Each number is 500 + 50 x the weight over its row's rms, rounded and kept within 0 to 999. Layers, rows and columns count from 0. Numbers have three digits each. The size before them is the row's rms in percent of the matrix's.

# layer 2 MLP up, 1280x320, rms 0.0757, rows 125-231, columns 64-127
109:447462591496599527532523483538482498495524467530441496616391441425474534576537488376518494570529533562513464468454477495486449551397443525569419482481512552499565492537489516453470479496534464
110:544412546441438466455382480495481462488526483514422435498525478508499470493524480510412557593448544494554448500479516552390579543610518521472487530467508467540503532487434544524508497551479553
007:556410480511582589445479511486470518457565500457544491473479570504534498481491457544416554487466402554574526492540495605508518583573446449462508503538466551585544514510526503576497565479456489
107:524447445582460487505487486476466520503507396566549476558494565448446552399420456560458527502521498459523454421411483573487492520506556475455503578572494486547511563527493476514651513580511542
099:533530465518553531614475522571535452497435604439613514504515498598561437564533409445449484494415492445522468480453600523467488501472431554527442432474522442507471560545553470475533494518444397
105:553448467488414496465439520494484427520483545539494577519492509558397413483493511538487497534595522497510542543456417497540514511481441545542588570534584456601460505540413466537409498455453571
101:450506555477441569545355485548492499509436518549487488467498504532511550577502483493491454452510480496501504461491448490536474501529489562436565547473560546479600571475514567520544560461437549
099:552576612584367530518528464403504522390448494527463540412522412480505536592464520534509572501541500459485514489470548487553546502461480485491507516506501506514435459470515473471458453592400509
084:510477461578507437459547491450472482475487583463531544426526422484494550523509552546623551514492568579577461546553485519506511493517505504539539468462517479477477500512538375538471480476491490
099:462512503469565453449503397489441514555600502565519511531552507577592467549470473539476506609445528374444466465509532447458515478429501445561518548563468503537515480568511559470477436544483569
101:380433503387450428513560417501473503398499557469472436491494597561442516512522571529469426418555481535505472505501469451467516544488443516501484499474490521498460521462555554543496476464489522
106:534521389507566581463440576526477486451524481557541532433482456428488495498437495562578475507374470543485486465509423481500532511501473560515487481513551479540391458500483462508500513408549552
097:530471554504474487595420493419551529559564596565468445465470507631593539521492399411550480537475469552533552534474483486533445476485548506512472470458467488513443533414655359462549467478602477
080:470433545569520546593509486506451498538551461502544462474517495578501443577506564490461507523513511434519469603518500528434535526538483507511453437521500509469419490456459423473507538448476533
097:524471531579510639523520534501505486427450489515492501420468489540493486440572504559521507473558470557516468486582420554591490638451509525543428554568594504480463532522475488492475510496465372
095:535564414526587483462572579457504538547559553510634535560499461522459513553534442541502411409446447521534493511532554401504384492523464543520496504444555481499591543514452510414465465645499467
105:464508561475597560545459564471518371516467542540439587551418465478441518557430544454470467508448557530513395490487502640405542506576476467479499457473528483520532459495521447517551575567521523
095:496600576539471553455456456462584409448493436566474490404582509510506425503544551524457462627472479518554478576471530543435526464531433475557547508590444469510382461572444586411582526542424578
091:522416449452456509492504548536593510449465515510483501509526503388473535432529549553504544462456474431536430407468468540531437486517507527554624553437545493557533514498439426499477502585436471
105:526473542439476433508467505571464534519510472486437452606461541485467485468496513456508457475544494519517380417532550530397428490542448422465487526482463491517524515414465484458540482471439493
095:411499443497489461537512534452450556455510484572416501472505501549526537470467420514544479463487445496579592491559518536542454518495555553503410538569497459490517478510562520398447464486490550
095:511470445587467486460393475474355459524505526527478391623596520577471504565536523485508539492475509513480444505556574592497503506500546504372578505479503520488461511566471457453554528546512569
095:567559494489517421473468492461518497477514519487529411540500502425537516527528491607400427531502534518443512601491472529496547509480554517524512480532424504544588518547612490507558512498524549
101:494541520575561449462556445497502481402530452520613479482559451549451478524484523495468563461471516408533596576469477532549485440411524520528510438578544525519475458452527492439484444554555513
087:467488432509554483468510487530494534530543554573511495449452488517537497523397567444522497615487530588514560451484497490507541509459467521499402539532610495559419482545495551523495513536529470
010:491507441539517530537488478491500498531477474479409573408480511485502419474459540476503591483459500501534552462493503493538491528425515567443460498474509626487555516479504434519568485468530525
102:524548553427482504476630589466542523568379534507523535565537473493477489559577485501708572521450381446510366576508462535573519481545515572522533551481440518543535568473501568557521510507503493
084:505546461477456573553460511522531534413598587514494585484485514458599408504496411450535535430609514465513472474491563604591493481589489566462426532520482468599520477403462363445461475520386588
098:472548528513485519503506538517523507464525537571440531524555467464535497457443613473464460519516463448415508558597570414439524625479503494581568497480526468458400468469576473460528485422388505
088:523491456459522436596426484410488500449428480512559416607596531527516569471514523554499539597539473421387591624505509573462509492507589513392535455515449513488506598460466530518439465513513459
087:498525450382493503442396509545442449485510405452463441562510433558480524498545549567583542488569431409462539549538545562584481462447584565498461462353414488520450515480562506480554523586465498
106:526510479514484422462511481480500425551510459485528566555495473471508561487489456596617514590465496546471445483487479515528524466398516463524451564636472483518566489450528591494572476495578509
106:637465471497597437538654465510511612513539589554509497475478525471538461537496429541487507523545505553426475508458546560486510513459494481483532538567410466499556420489583483436558483557588557
089:589475438500590539463527423505459492367524506480578484557489468479535471474532513438567498442528564524489461417513474493535433545505471537482533494459413531515476496461545455480440518517556507
103:533596580477454601482501383529497401493525501460488524535559478470471574426436528547593469520498444472528506466525529539455511577611450485414521436526435474453460545577548483488439535491486462
096:540564472386445534513534423561463488438505513448492613545486481454466624503549665560482549442483447554517445493430455455541449442523455452504443457411504537437457504508518429508406483504528528
098:534515523545506476483434510550452476530525511526435530418451433505490523475460550460507539548524497468524396586474474523521556499542540489469493450504450508461503536540417500465604560509566492
095:417369387608461491507496525557393435490478517463452455491484440554479435527521477531556424544475555501549430533523519462546563574470459562600509469524530519516501492458440508486537485482542515
094:452504513536535456497527463516514418483539549455505520425502451562504446472395522561503451461519479495571535579560527553549551505513527495448476408480472451535466578566573465501471507556588582
101:486454466463525466461540399476597524581517411459437482502543513531484411512441462574452531429512514419493511505549454465470485451484555506459437490401413484578398416472445490449616524558567460
096:451474505454544547488460453580467440484529428596471477501424481418506509523466561466460602452466592421528454534545503577417531473484455482498504504559546491595429502547437517428551533448512562
089:441585495556432497473542501473454503394499578518520527464545468378510536485575504463495465552486537511543482410616485425407533438474518499544450469504487525471542553539590470524483498455527597
107:572516499464468493537549534443492486465454490437494549526439492488498478571541548452431551507479543450508446546464501544547489527522431553534475572546536404517532409456567501464485557521434436
113:459584540532537526572500603526507483500544475469453517491465523470478490430467429501517489511484437465533530484517500550454571541542472553507525551408511381455473515560498487435507547472316467
098:487487546436560539536465518599488493402472597512495540493475459633512449585494589423466524448494415565511502445549463445506476483469502585448511551504565547572637403470553434467478477479528555
104:509590555636479482552546538473506513473561546506607546424503481519535578517382505468507511480557417471480556568515529468433621504490487419480455429550537585483506441458484533493492458561617496
099:514605517504493505529510522514397525408445623431567513429502475558516484458537552550520436549423499415482513423552577398524496528501484512547507461486613513570439524452594439446452602472550471
098:552440525589487532515540468471577431484448432587509573465556467480427479543481522497500598474552511485470498592502533484443521513445503471580397464500500498483456585451484494502544524539513569
104:429523579478401482618485526425462502489502516490441531524440472544513377528518495570434440494607494507441512548513426571510502538482501470505544574542556509429505435423633467527522513482518605
108:484518516584489490470480478516481466522455536565458595520419487492525565577474425448494458579480535533548494497480492536492519440522489550416491492404581456564487515399417494412539556532477527
089:622485433467482407445518547458485448518546468571565541520571488528545499489534517474543521486561554530488463481480544532477398593483520411419483536574551539592554468588532524490515473539506635
107:527474533568505501514578507511518620531537448529457472558445579411531506497466553543470488532507455589479438501546537477454449471552483525498572542480502436519505531458476542533538524438489451
111:525451574544544533541559595506511494471431467509537567515561451478484507469495555569516533434578541475534455526487476468461504456431576406428500492448463528488427392447402455528506535627512523
090:507483380425504479522574553514558471539486547496565504458518432454456577481471544481559551462523448579503555509530410533486381545586604449498517538461495565541471480471461513516525486423486460
101:476563557437565512515566539520530538483498478540520542422459488417395445524494456489585460453456555428425436553406496461494478491488434485419479479432606479502573502489524566574504511513507549
107:540531569530531480635447415541437415476514494564493469520566546522502529500448529524431477492368493476479487515420606509543505506481526404511539508539524526540535497514435436434454518588543473
101:436561451509531574437463453548509497586516474489503535579534560490569505586446441522496498499542356490532581435538515562508448589519517514425534493521456507400559467528447526563506512443452485
084:486430405459561495489413441513491479509525507561489492502595552527601451436380543519497483454522527357586519481456452465444474543536448546468409575464477515477436507438424539572492497560432449
110:519424523508530443473477540471553546480554470563436432533579501481517529414561484475426446479499606575567436515513482465481471450501561450657520497549543591627473488471519547496461420447530543
103:573490466600511415549534563497481548523440499584519377533437535527494590484527492490438516466429454579600607438466468544540554516547550571501448433464404500555431598391434451491516631499510442
103:535512456612472429395460456395519414494670469480438518532484475516409400486422504486528426458529536472488497494497451568459506559517474523533447478503530407538507490490540501507499604408519556
086:470475432503519567492485495508567574423616503527548515463501484415488401523513518510529435488488563465552494479425386539506464454442602462461468377503465534482582563537562556546552529507425465
083:497553397437492469511520484571547517437412494463533495520552492458451483524500474573560464472482490488424609453450528420485585420483479477487469556574535536535447481487495498478424485426448532
093:485447509582522471522530529496623541478459484468544481532541534454514527492495556415534561495510475521513504475532481469635516641541493503536500538468496526521458509520527483492615543485428467
098:481552467462519531397499530539539495473563516459654450472592513555475472519511512464496455481461492381571498506504533558489483413564380489417492497518441457522450546455498564554559405510462500
092:490471532484517541505431562540462551565494471564396464508526486507515605420525615541414445477494448400518560482520424517481456583516514546452516412412459555427466496581467448523474487463537486
108:461559503561498497505508543456515505410536459392481499463514537515524513523453419465490432566518454456568502534489607540546534431475492536611534455571488427472442433458404427418534514560470505
089:433480479492503476558550434467456437504568474472567445453566464566498460500564465565588529496582553512489503560373637472484556449521459585535443511631622436609411407413502425375453472478545565
109:485458549508507547555460491496495517490594429476527450509455505470556471513444483452483443445511528508436494472526439537481453497506540484539504520481482575588474539451509443499459468431466454
089:538483470568548542501485515505539450469527408424459424570461477470524512487475480536418460423566485588508517504466519492564475591371525552519393552470574542477523415539539445553500563504438519
098:476568504580523524475633437475501494523496570508526582462491443506512533479530529473491549443495506603528534526599552405532480483460557549476465494539473502553446526578467518545445524424475391
112:507471514439453450450551497506539479490535504449560535464540540471553521631544497502441511490640457518491503643519444535554560501552529483491530372541507446366470448542540559557499490548533503
104:478477578470514595407455535550454501548588487526531575551501521532452576443467412505519518445532433481524493471462548540519504576453468553499518581484474471573494550409602611452503523426523480
105:565453448512513449541546508559571493449547408510592473579536478501550453534415520501407568450590499393566540532473544488513385425442567519553502521518504587512447459419505424463489486533459466
099:462563474455524401431549529536496555549490399438484529419471506557482512529527543463539434514475511456545491459468560567499525581481488578447486546528543514550568612418518595479459466670389471
107:505420476500562435488557416483438414554538358600591476436547456456422461427453542434465495521506545551572513551564465475506473571380493546523398483440588505500514508581468582522543510492496540
099:530459459496545556587493500530478595453496498541578528431495579546609496491540560551496536499560350436542431519484513420416459558534375423554436550517496539476482637526520509475477550384627540
101:464480501505467519538545446452483562502447574525482501460552528511550479467445567560479512571397458544470520498465492543557462392510557501496431500514451483481583512507564559505470522532525452
094:443462480386603501494467529534530458417503483554469524514460493478486496495447433582505494382591402478540461529394631516506519565476509457481503442402591486520492552482609551552515573473536505
112:477555531521488504533528540502589476473530545543458511524450541512436472521568498571518442529473595549431412502475427512549437568373476483497551488529483485459487561451486473567428582493470580
100:485523587491467478481541560508554474558522605574466538532536529566583428545440558481434494510526467433473533411492543488442544506509477504504523620603424520462533461501597509506498514520532481
097:490421571481483517513497535541529554458487463554551519402573490485467564533510454461548560472586537456504500523557513595462525353451478526590475446439589508471488486499403577483465505623507507
107:432460473542499467505528459469458443506523527572535393545494495463550454586440383469508488444470447403576516534535470548455481479479473497524586520526532543460437555487471410461580435517492500
103:469455394505389470586523406545556564500476486508522488563429506475464547628459551522507442533495540539431558523455521575532598339539551500551515547535481507504550489436543509475390415558486488
099:715495455496504576434462463404477554494501390501495462516506513473483524530427590511581459563466458548497567512584557464421453437590528461516472559602515505492407465553455505411568534539577476
103:482553548555456493495521436476447622498451421418522502423488493512478599471509533542475467470456533448526543488355504564568495465525525524541540489555500539529520466521411560506554457494484507
104:494502452499480496464411473510484479508534576538469460467529567447441515499470512489504438552523496551527449493499488463476518499524427485443532539494535479511557512576515543419478482490509497
104:481571555446352496480400512468490509558448473556521406507546537479482509463498477443449494566463553471413543482449494561474477526516480461506446573415534472473507482462512593512459488439458481
096:517415533538465562589465411520494485472478489482395505495499414553470491529560520485485436545512570481551504456464538571490576503438591527535481548516442512520451414558522426491494516445549492
091:496563453502487520547555544559551464524505534539532447511474539431608512462608517501508528522543533510518577540482538466555543472492546457543564479544485510390481498467428476443468447577452549
115:557533487536496492567465532523475499435529483510525642396513450398418564477519552598546501498493488409479499513502449429494558484486415453544509541556560465453514502528489483481456492404529518
103:492524488528491563465482516444438430437519466478486543499417457445533433524510489542539516518417524583517497489510512543377425401416511543564511488428517493620480430551478452576485555509458433
104:525487511510454450491473467476452385558469569582480560469485554487472475541515553583422426539528482458397496580585510465543486474493605451581490506560527615515606462440620537434528548410476501
112:456641423485452515465502530445419457503436521521527459519505556552438513473519477467557481493535499484442457460478518498493513464565553491459513559505522510530492387497607515440514619535540490
102:494502491439587458454492341459468419551476487486499534505598529505484528605416475462570400496461498487455497440556517503548486514570442570455420507532503466496516388514582444470519495469481531
103:466584568403472475537548481432548514544511440499501529475561455530532453414529585546457460474543441512495492473426472570407571549485478468494518588432528577476577523554546459410489568446416562
084:535489529520439604502562450527513496474475424580544580458558404487520527535591508584526507492541632398544532545588582528466489490499518498595495474565530567442447550383482495444533477468532452
102:561499470490477391489500512547565459483503486472515494499482546493560504511504548538494542522545517559497595466476507458405479494554547455478570475585521531462469634465428533473494490529495522
095:402470497466551533468548503490559422432481506467468572451533455559550483565484522457551560519467525526482566555607522534524503559415529561481521519527564439464493548397409483514505381588490528
108:538458425530461495489529460498455394506468493568435493552489441618432496485501487465473494486489416543538481434593448546544549486488515554518483466480506441481490540488425495482525563610482514
106:499476480464499407609488527513482560478491485608504562484619554460540476505505481505503528427550522445471537532531435462596461532546600485488483529468479513482409490561568414633474468486535465
109:576524458548512468532513481495400411462524491550450516562484529556473526397483532541486506484547507425499487382565555455546490453430515489528515567512446526542504450496475462501513484471525639
098:535434500525539507571562472520564533474543493460459419517501462429487601452497408564502497517475359481419506437506493461471522420429462525543480468405465446509437516547472419444493561560623460
089:514485596551481435526524504420393531482522482558541512444564516494535512553550433534468395421534447449561502482505468516531622530497502571501478416535504514428461459521502468421442570486550452
099:490495477509411489525501471521553572425547481518425421521471461470431623500569515524526527480468451494521523453418624591484564519461420513455520486533525509503412499510474547493617603533525575
097:492424582443504485589492469506562554591542522577406559471527552509560508545398471465527542530587495463375436563508497482528583560484423485491419509584552443595459521561482451505488492446510563
102:565546525351517492516537487496530526458580460436482521475567500491458460457499485617556497453480443581517521465531429385499426385512578555541459514493530522519451555545536436478410505528518520
# layer 2 MLP down (transposed), 1280x320, rms 0.0739, rows 125-231, columns 64-127
104:494497556558524528542492546464510507499490396460462478459476553472530495522455480507414432510631449497485528494479453474407452549507607442433456542441465378493472495438434472497419453469441472
107:399530449493528545489431642558408574473494518582467524455604532504492471528561443548537471417488511561474477539476560539440479475513436519602590541429506559535526500515505495558519503512419506
011:480440554476502485495535458500540443503462418534509489465524392555527520553574623475542475481490499493400481471485462525523560394449479457445555415531464489401523520508487455472567511624521514
105:539488571469489552482433432461478538494478461379545576474531434448538484451493566516517435553377512460497560542517453449560522539525469477484620596459525521485463511558476430478447536469524417
101:543528482506372459524557549456551533491496431438451561520549536603528497489547483512422450508475465516538564414384562511562470429459431536507395513440406400498514475460382509497362526518516494
107:629504450525481523499570530450470468557452540470531405591462513458454532529603516497511433497489481477524455448420593585423528388555552498514556447428506495493524467579484577529555443447497549
101:417406438485468412514488397453496420476510541490566440479484486469544532518544421537510612440485441490513467492538449505550541491450478539469466414561393535470531506538520464474441510516592464
098:455514418590441467445437506455512569467539514544505655526390524468496439477507498549483458594498524466507515492486454444466414589513469461429542519546486443618493478548559469507490422499481485
090:478484538551506569521483482512521546482506406414421446412533493481493403493463596517491448530535451480474433484482509576462488422463471509505489511442462501514580492440524479554577602532489588
103:469381514453512409550459531481457583558555482476541405618360512553518579611422419449535538482411507567425467489494544488557558539432576561480506530377526547531452505503481504477419502545495600
107:532578453579494521576480361524547510560523464485449544508547552472574493544544511531470496544393508589484486434548529564425596371434538497456467559493516505513518531522495466531512543418477567
110:574501502439417522522509473477508410561448462513463413498480523486505465532475547431498426492472450548516426462447555523490485448536509468548423435528494499462452524415452534501532437496483449
099:555566521486552585488489540550536455508479438495534493531484502433497531435546559555487581511517485549649497499470572542581483521483499507456462488576468434537439523492541470485446480510516592
082:424376469479481467515547565546499445498560506514533514473516504484538441545572463561526507541440526539438506580481513492471466539478569528478440473494641446479499507441452490395446518461499440
093:445461492489509518560479532439410471529475468489566483493586501478456485493476489607450511485485521557513443492533487429465465492563396548429451557500461436568482539494592548488490524589489501
102:523485498518424502579428512516484422439452521522347514442509543558567544500524438452443536545572612514425433541451469564567628467471536524559452551506471515494400484511575511590497510427529485
105:507510583565390515463397497442453476498467491516545483417514411474515622421399481462515530478548578512412433441459553450417532482422577462574493603434501441499498420449579574467499554461470537
104:464409501498450412581471523423460483419493554583533388446589435506501480497502452468628445501550480480427563393486482538492501555487487535472422393514584578483563528531548433522523440544475535
092:409556531561602460578511470560407526526498511533538475440466516529501490573500452425525461520442577463536548562552539492487495558406489371447391375522591505488434476509520612524485448529584539
105:522466525580560488466439543460503467531540531552576453544506532547549432526535509483540424411558517456461466495487509548583384532482542517547557517460571462533636514505534542445444446527547550
098:552555608541444507527459561543519502445379529467580500443496432425455480540467525477478438483514448566490500509391506461510424581576450469518531455522506506554505503509479437526540558508525539
095:458514449576516475496526562459425451467523546552477551484530504514488478384533563440490541536479510436480450477582575539432565490390420421410440484469454506549524563529566454453540609382437466
100:473519559478539428557451413474525514474507421499587479478577536471532456443562492592492447481536588542485457585426506499450475492457540500492454561459456437621382481572507443539498468458490481
100:517462566467436498588464507591547477520494468493487535433545538451555558412415410494449457529571497525519510494508497473487489432460511559480431582490527522494507567589633462462610444555530438
097:490525523439472452462486456486405613499541541450445451489479455523553522506468473448489467473543551482478573515574485529466448555448559428531479507502534479577484524482582534492428553515526430
013:512465497490426466486475556550494438520519513522591434530504491543455538538502528513488540502531559411442461481458508478477516486516526431582491492563459528479495508475445586446546517551427456
096:407488456473495573481478592466488511451571553499416518576470515490487509550559570584545542514533466404568497410442557460525513488470538445562450512494419372452524455498535492440613505460480529
086:499516498555455513530552496512446547460510398454513451523477471476496470581536400393480532542553509433477448561498533485566520544551495506562454522539457427568486610507424502479494442562547539
103:589452524512442461508460489498473491531534378433546427483458504536477557446482553635495468520477553567469460486434467446441536436521524616575490485517470393434455574493485442572534512565421412
092:487450504464515472479532460515475463471445535566549472649584483411464515530547376552466430504413539404430532428490459366572480438469409408390442463547518548476509537520477528454394420454570533
090:519544469591456497525523525521478463426402522496544541525559513501505485472494514495506489549534477475448470475457422439584437448540527503470578381563539453513482415515433415472552477498515491
105:530537512527501482361412526606405511507472439588407448463565471485509399508511529512464586494504479544511545522499411469527503511444599662555448552487511477572545472453522429474439460484490441
101:410485448536435586396436546513607551514501421453452498447536609528371510581499518545494567530564513566445463479440475421459376422508432552463564527489493491474545553557508452505585596542571554
096:548482549462564543443519425566500482518472528491524502484415420484494426422398529478546494556598613456541394426557492472569509496426547578453544562502516447518520444446505543391427572485512529
099:469433415581560404485504580451546506543499508463536506527478455577448612529493476544409566471498442444480516538613491487477458407498459498490513550581475498503551483525546459408455475565484507
098:499441437509474486398473580528534447461444469515493421546448404452527472477473404574566475485510485375462457603497462561547524548557514461506440421585466502529510551551504470477473564513500416
089:519454507479427533547449484506506552519544453471516486476449481423420507503488407481565458461481529464413521484532474479524444492417428466432564423493600435446468570490491473423456498565498497
095:509529523478525501433461446459502472491494447484474499524574505495427539410519561471474563474592402468535544529513513575546482528500463409579413429526503429448482496460519530492546492513435493
096:476491486499437430485477484471457504442431483467499491574509470574519520559514444489450448474528472457604475381460419514530523515451470435567531549557475544549500447521442460545586428586492441
098:536526537488411560562385554523622416447426545387586403455517456532443508536505442451417518412468339505469522403533523493561480477534494469590462559584508452525508419527493528512493548504547496
103:522422447473543511540543484530426486473579510503505493504521444497428474475431524556574489547575530459514463479464347445534474494496511475504567375541475569503526472499452506409450459453515494
095:474468494538454390461522637454467474445568517492497439528507498564526529461477472379511375473531520468522566566466489469501562386396531478539435517462435533552391536447547469539455460480558473
104:390462501517518530405531459541482473416525464416458509497482453486535482480499557557525482467559571426546477456540544453542452497495525463550433492566490381478494377510409515471540642509455512
113:550462473440424509571480420480549429458466516556529551440502572510549453533432474515362477432563496516455492500431450424546549501458526445510464543425439524497556422441489434558433460504652623
100:437496457562514480458493493553502487460547515568473469385507584535418496548550433496412363456424600434545560496474482491491559442453472577469524509520556576445454484515502498558459507424531510
097:487481498533508545492491568552465435423454580547445517573563457570454468478576529503512510522517476493516487506491488504539512511484532568484487439526451462489473515434580457589486472433546426
098:484440502551527531414378456510592483467478544589521504564563557391502524468478452434517538569453593451451459528436562522552579439405582559425575453541472413473517465521460523508559504532426498
101:486482437505599540525500576499498490545436420552353551479523427587503490451502490547454520457487455551555481523504535444535436504559527541465514575544482534454480513583421461595616504539531557
102:602392508542554556576479552481521459486546498465422443462506485530451528485533509548544503571583560556466522422558472498538511489561481561473482500425502480437543462469436540584475504483530509
108:523431593552523510555463593503400391459461492495482463529496552569454479536523480458430518417455425483546464513493519555386536484526533411525512477520545547450493481577483516438530539460548524
091:526471483490404529627446530473471470433503453499537588463551467493497598590496555514593537420591518445455460382542510461552407468498575496451501522455480396561535518529476484545494567519427477
100:534482534512431486453514473477496597531471463453439579557500511391494515491449501542364483453508561577442586452481592532432452445507503536503577588534537515483485466471458470411503521494459502
106:539523562506495402553514486476506503554519434566503493526563541614480483497462471576465509518508593540548454603510490467535478461535605588548522440516432519495579543465452609462497584468585533
091:520483465496529568507541497516491427513502518485570503501606448488500491547448473539540458536484552508502583519477533659480505602455422485480449466527523499484475481550438489476498450501467533
101:525458493476382449477453421421558503463515537546570524449522470477592479423402539533622506492541556468454518433565522558511526469516533491500502450538451495596478480548463605481453454490536496
110:427472529481541441397573474504434561554532460426546554484421507450390466472531517498470539421535454484492491489511497550447545534546630492511477516569540508472442520483544516465524511506558555
099:432547440463524410483585619493490472509474533530499473549555461513482519478551491510584463454540546466417589532517438486418394534469513426513572420590439525564449376563484525465441472441497491
087:580461467513503519528478415528513501360504456534456521463509550447520474483463472465478504525435647440557498501435490487416569497547402421488427587569548502476517547539486550513456460512454486
110:548485436635543500555513513558548510555566499555346578533478445492454528503524504451483503467482455496497515522499432481472507487505533495553609407455528468573479466507465489517542448526535492
104:508469533463480556477464475536526537510398411540493501435552586485510520513494470618537496469515558539440512527529476540522435464438556560534455580400469503392508513487495413519474463508569461
108:563450516497450498533472487530527527488456494494483465409560526436485474521494445539514391400516473515526594507519533485513431523511545503481484556480553513536529517495587490531517577543515457
089:576372511543570528488546501458544485491470529480576441534487409424584439596528518410488405539464542537463508501472609455489459523503489483565540469498503464489525544556495467486440522446485477
089:484523431565555522495428544519559509463527579446442439595549496492504471500514513517522446481494404515502504430507503527571484500427548497470493492593485613480533436455501513556420596507477373
103:532438509545425555518439581500462461495493459489558486430537462438475493480435483510564539505476451389569479396481609640527451476515462487482489479548484447477508499470471450487451613454572575
103:557378458498489546450449445471386432479428406488473541564491481449571425606557530422570516446470499538551488479550417508464475489414460534475592498487555533479491511545537461440524578495504441
091:481559560492582590503423522510494562502516555387542568502470440559601418523528524515491428540463528518449499489421547558465594522546509520519532504525466502432372484482515540482462557531599575
109:574528514531484569475535525415483416453501504480437539531477529375508541530495568529463504424447527499482578556374412504514429525482428604438531512561544493424484483546555484503531472447554494
092:482423501513527515437533495509448412547421500602454439519469464515481560441455523505466482540484459525505439546521452584524489601400574545453490469523443462449535508534471517530428525517584497
113:554514507481535442526356493563530510489491594552546427573527537580508519501475430471562539545454525421628462513421538537416491483512498552504508539536472450561531512396540526545431516502468518
090:616479518554493519570574532516542323516526372428512476511544452500495465467456486560519408431568498526439484528492579528594437491511495547504466465528529481478543422517464483491473526559496502
100:513560560501464560546477537504453392439487466476507403467634584501574509494495513534397487543536538426524455619554589522533428539379467476506502529506516569508574544558544505418490548550454451
107:439543559510554465541541487504422538406477560544490508413460548505517471482464535464449531574494586494527552472498562532535511509516493430465523377472582461634533476535488523427550587562438550
096:529463499465547559471425524527535448469475494573485561527532449431607447533513479559501443476432522476488566539475450503506454550424547529387526459502463471511474566445499522380480540437523524
101:498493489494449436567471450521480436553546441478545466513482514458515493551522482457528497483592447510446435491476533445604456458517522450493512506489492452509584471554547439462441499344488481
101:455485608488491578455484396488451474383464500482480566560541523483416498539490534527578416469480518515580603470390517519553579563505467505481542502540483465601534515428440554541474490501543481
107:485502442493411528491465483418372427565559568416524430525464485499535531440541573474499496481470510473618505548527569549525468472499561377563529651457501481488487484533467488505440570496497446
098:610477505381478513463464565473441414464450498500474489412510463365485471477425478485502535406537532571517448586568454466591518405478556377551444551518441499524488505472450469539423418466420465
103:560520396446605520498505443523477420489432489534443503479484448611503532454519527537544440523428538470552511486534582462567549435564543452442501516463615559424513518495491504517423530552437394
088:491440411513492512557492466456569464490502560542548545447455421551485485500529542504443514508435611477533604505447460480438517497432505473540472491526447460378561500526530461487449551483485421
105:507401493461470500547466417550462403594483542505432482473514459524516534525478534514575516424574571469547537499494535465543514506459523431489517561594515542527421436451465527526504435462483456
106:530503461538536498491551539441522449522528469519480569522548476483475450551500541467554505539519577436449492513543524506507508483473548419456563502417472549497501485521529513495380449461443499
098:585468545511530495418518506466423518481539587471472458451604498579442524444405429462533400488501458502600489527497464482563564558433518510507511474530380559512438476560576477561515462489400564
105:450518519545434487454493566444403525525503464440394642473591450581474583540445485527524520582474476465607559464440470513521474427483506470518491440507458501542501449455513468513340465498467533
101:438522527472531485590507577525466460476557520488479512482529542442492530500483498528572498425525509450505472489576405502536462506516531468478503490454467501509555501485480582577451606544484510
105:503458512519486561558433441453501466504562489495444424540518549460481590615496447480617463514484444584483471451501475482439475496574475510455461571536469566476498462516380461481549536533634512
110:545525558518443471511511495494439466554420554513549533580498501590499503523507532501468490459458466491493436483434523500435496486593494565532463452514396457534549549384450467525425422515498515
106:440468504527518430570460480500535456479421434449559436521449507556514476597425465437449497487474433470514534494456474533485463450439562467531477383470594505491520500544519514583448489487484519
104:473377595479451481469527494458488467455427513511555497504558557497489521454444560493483469494545493535481492484481478534546396548508536566551457538482536525506542492482541493498507401554572553
096:527559534499454427451595529497522565518527607493515512491513469472495498552541533499448527382351461519484480513550536441511454517470444448529497553540579565515542570536435473548461528459432436
093:503490525393521399478560506606570445498516564567409479513462466442498550504489466551531534496540515457473436485544494464547507433475439482514610547510430460445539462559363503528409476573468472
114:542515560555536585532598434406419523472451515547484499625374545462491506492477478502501489501489438461387516543550575446554518518536481561496514486553452419609484604543474508568477527468533543
107:528534369480562461493433568471517543537534424542388431505432487638488498562512430479533491492491571549549517523501427533462434466484586459491535424563591480441525513495435462499636523502430431
104:575520501534509574530491561452541379519465467523495456530458493491488475482536459511457460486544532468560547513544486493490524511428509436500537381523595545560559514519535498477457497513481533
104:446445476534585515634547501519487448388515489511558500539443430485481491459551520563546549491544516571456505498474499595628541582549493485489530450539539491472488533541450484572518486507510528
106:474511556371449459504564536520474523473535475464384563541600472457554544502451438499497453502518604477536551514481464491444494469561569556550473520446482579449484542585438495552405485517485495
100:429481433558472575537479423461542468466492507528553514493499512459462541508534517481547604597389490560457517583585540498502406460424578542565508451501564507443431465567536545520528528386502457
091:532517469530529478409432441470501500523529522658454503451588501476505478495519488516537469626522456456439557461511531568435458521493496501529512426476473553508529451519492526514411541468617474
101:511431473483469537515470552463569387432447486456522494562546422452578443541468482527487530463583398505505495417561562446594529479519467489462591453564510439464456513499535511498489432442477465
094:519513536420510462414565458406489464470533460562470515540448434461540543537498520432489499459464578610420484573545496608504438582574464476541361449574491451530577449467484442569554501545538530
109:489558541537471495543510509449508508464573563550504495437463542546465536505531492580463534484441584578501536458450546597519431476608496422460458493503546608567477441556480453491479569497550472
103:441549574534570541519444543522562529508465429463393397532515467469494515443485514480478456566493468461534427435545543538534474554489528441472560475580530404507590532538432436446603533490505561
107:489527464472475500595535420510573540443503549460500519449453485534545528497446412449523546529494515507490466464572522436518407502546486454534440498424489471598621443413519455465535474435540589
101:454465459589450603591539546532518483502553475560457618535548526561449603438565440530494508572437397465478504587517457538456442525514571478540619540579503514570457537488473519497482545588494496
093:442560590461566510516548527444526535538482473517481525370548493500511530482517428530346509525551429523556430479486436439384498509448486503508494513420533614501486563467537501564449503396537493
097:534504591452448473510478486439577415484477526563577519595634457549503598461483463481557418538502479493461403448478499441472558524480570505447516583458567402375487402539398500491481524582471461
098:528473489511478520515504451476508595511493518505461543467470503475487517556479516485572473554490463493512493503500559372525480525465483552444457552395541455500466592544481491418525519511492510
099:552543541532532499476404412484635505476422483500534563616351509485456613480457519532489437414494518459466530631505566432540574708548568466487486569546537421519465382490590476472516463493471478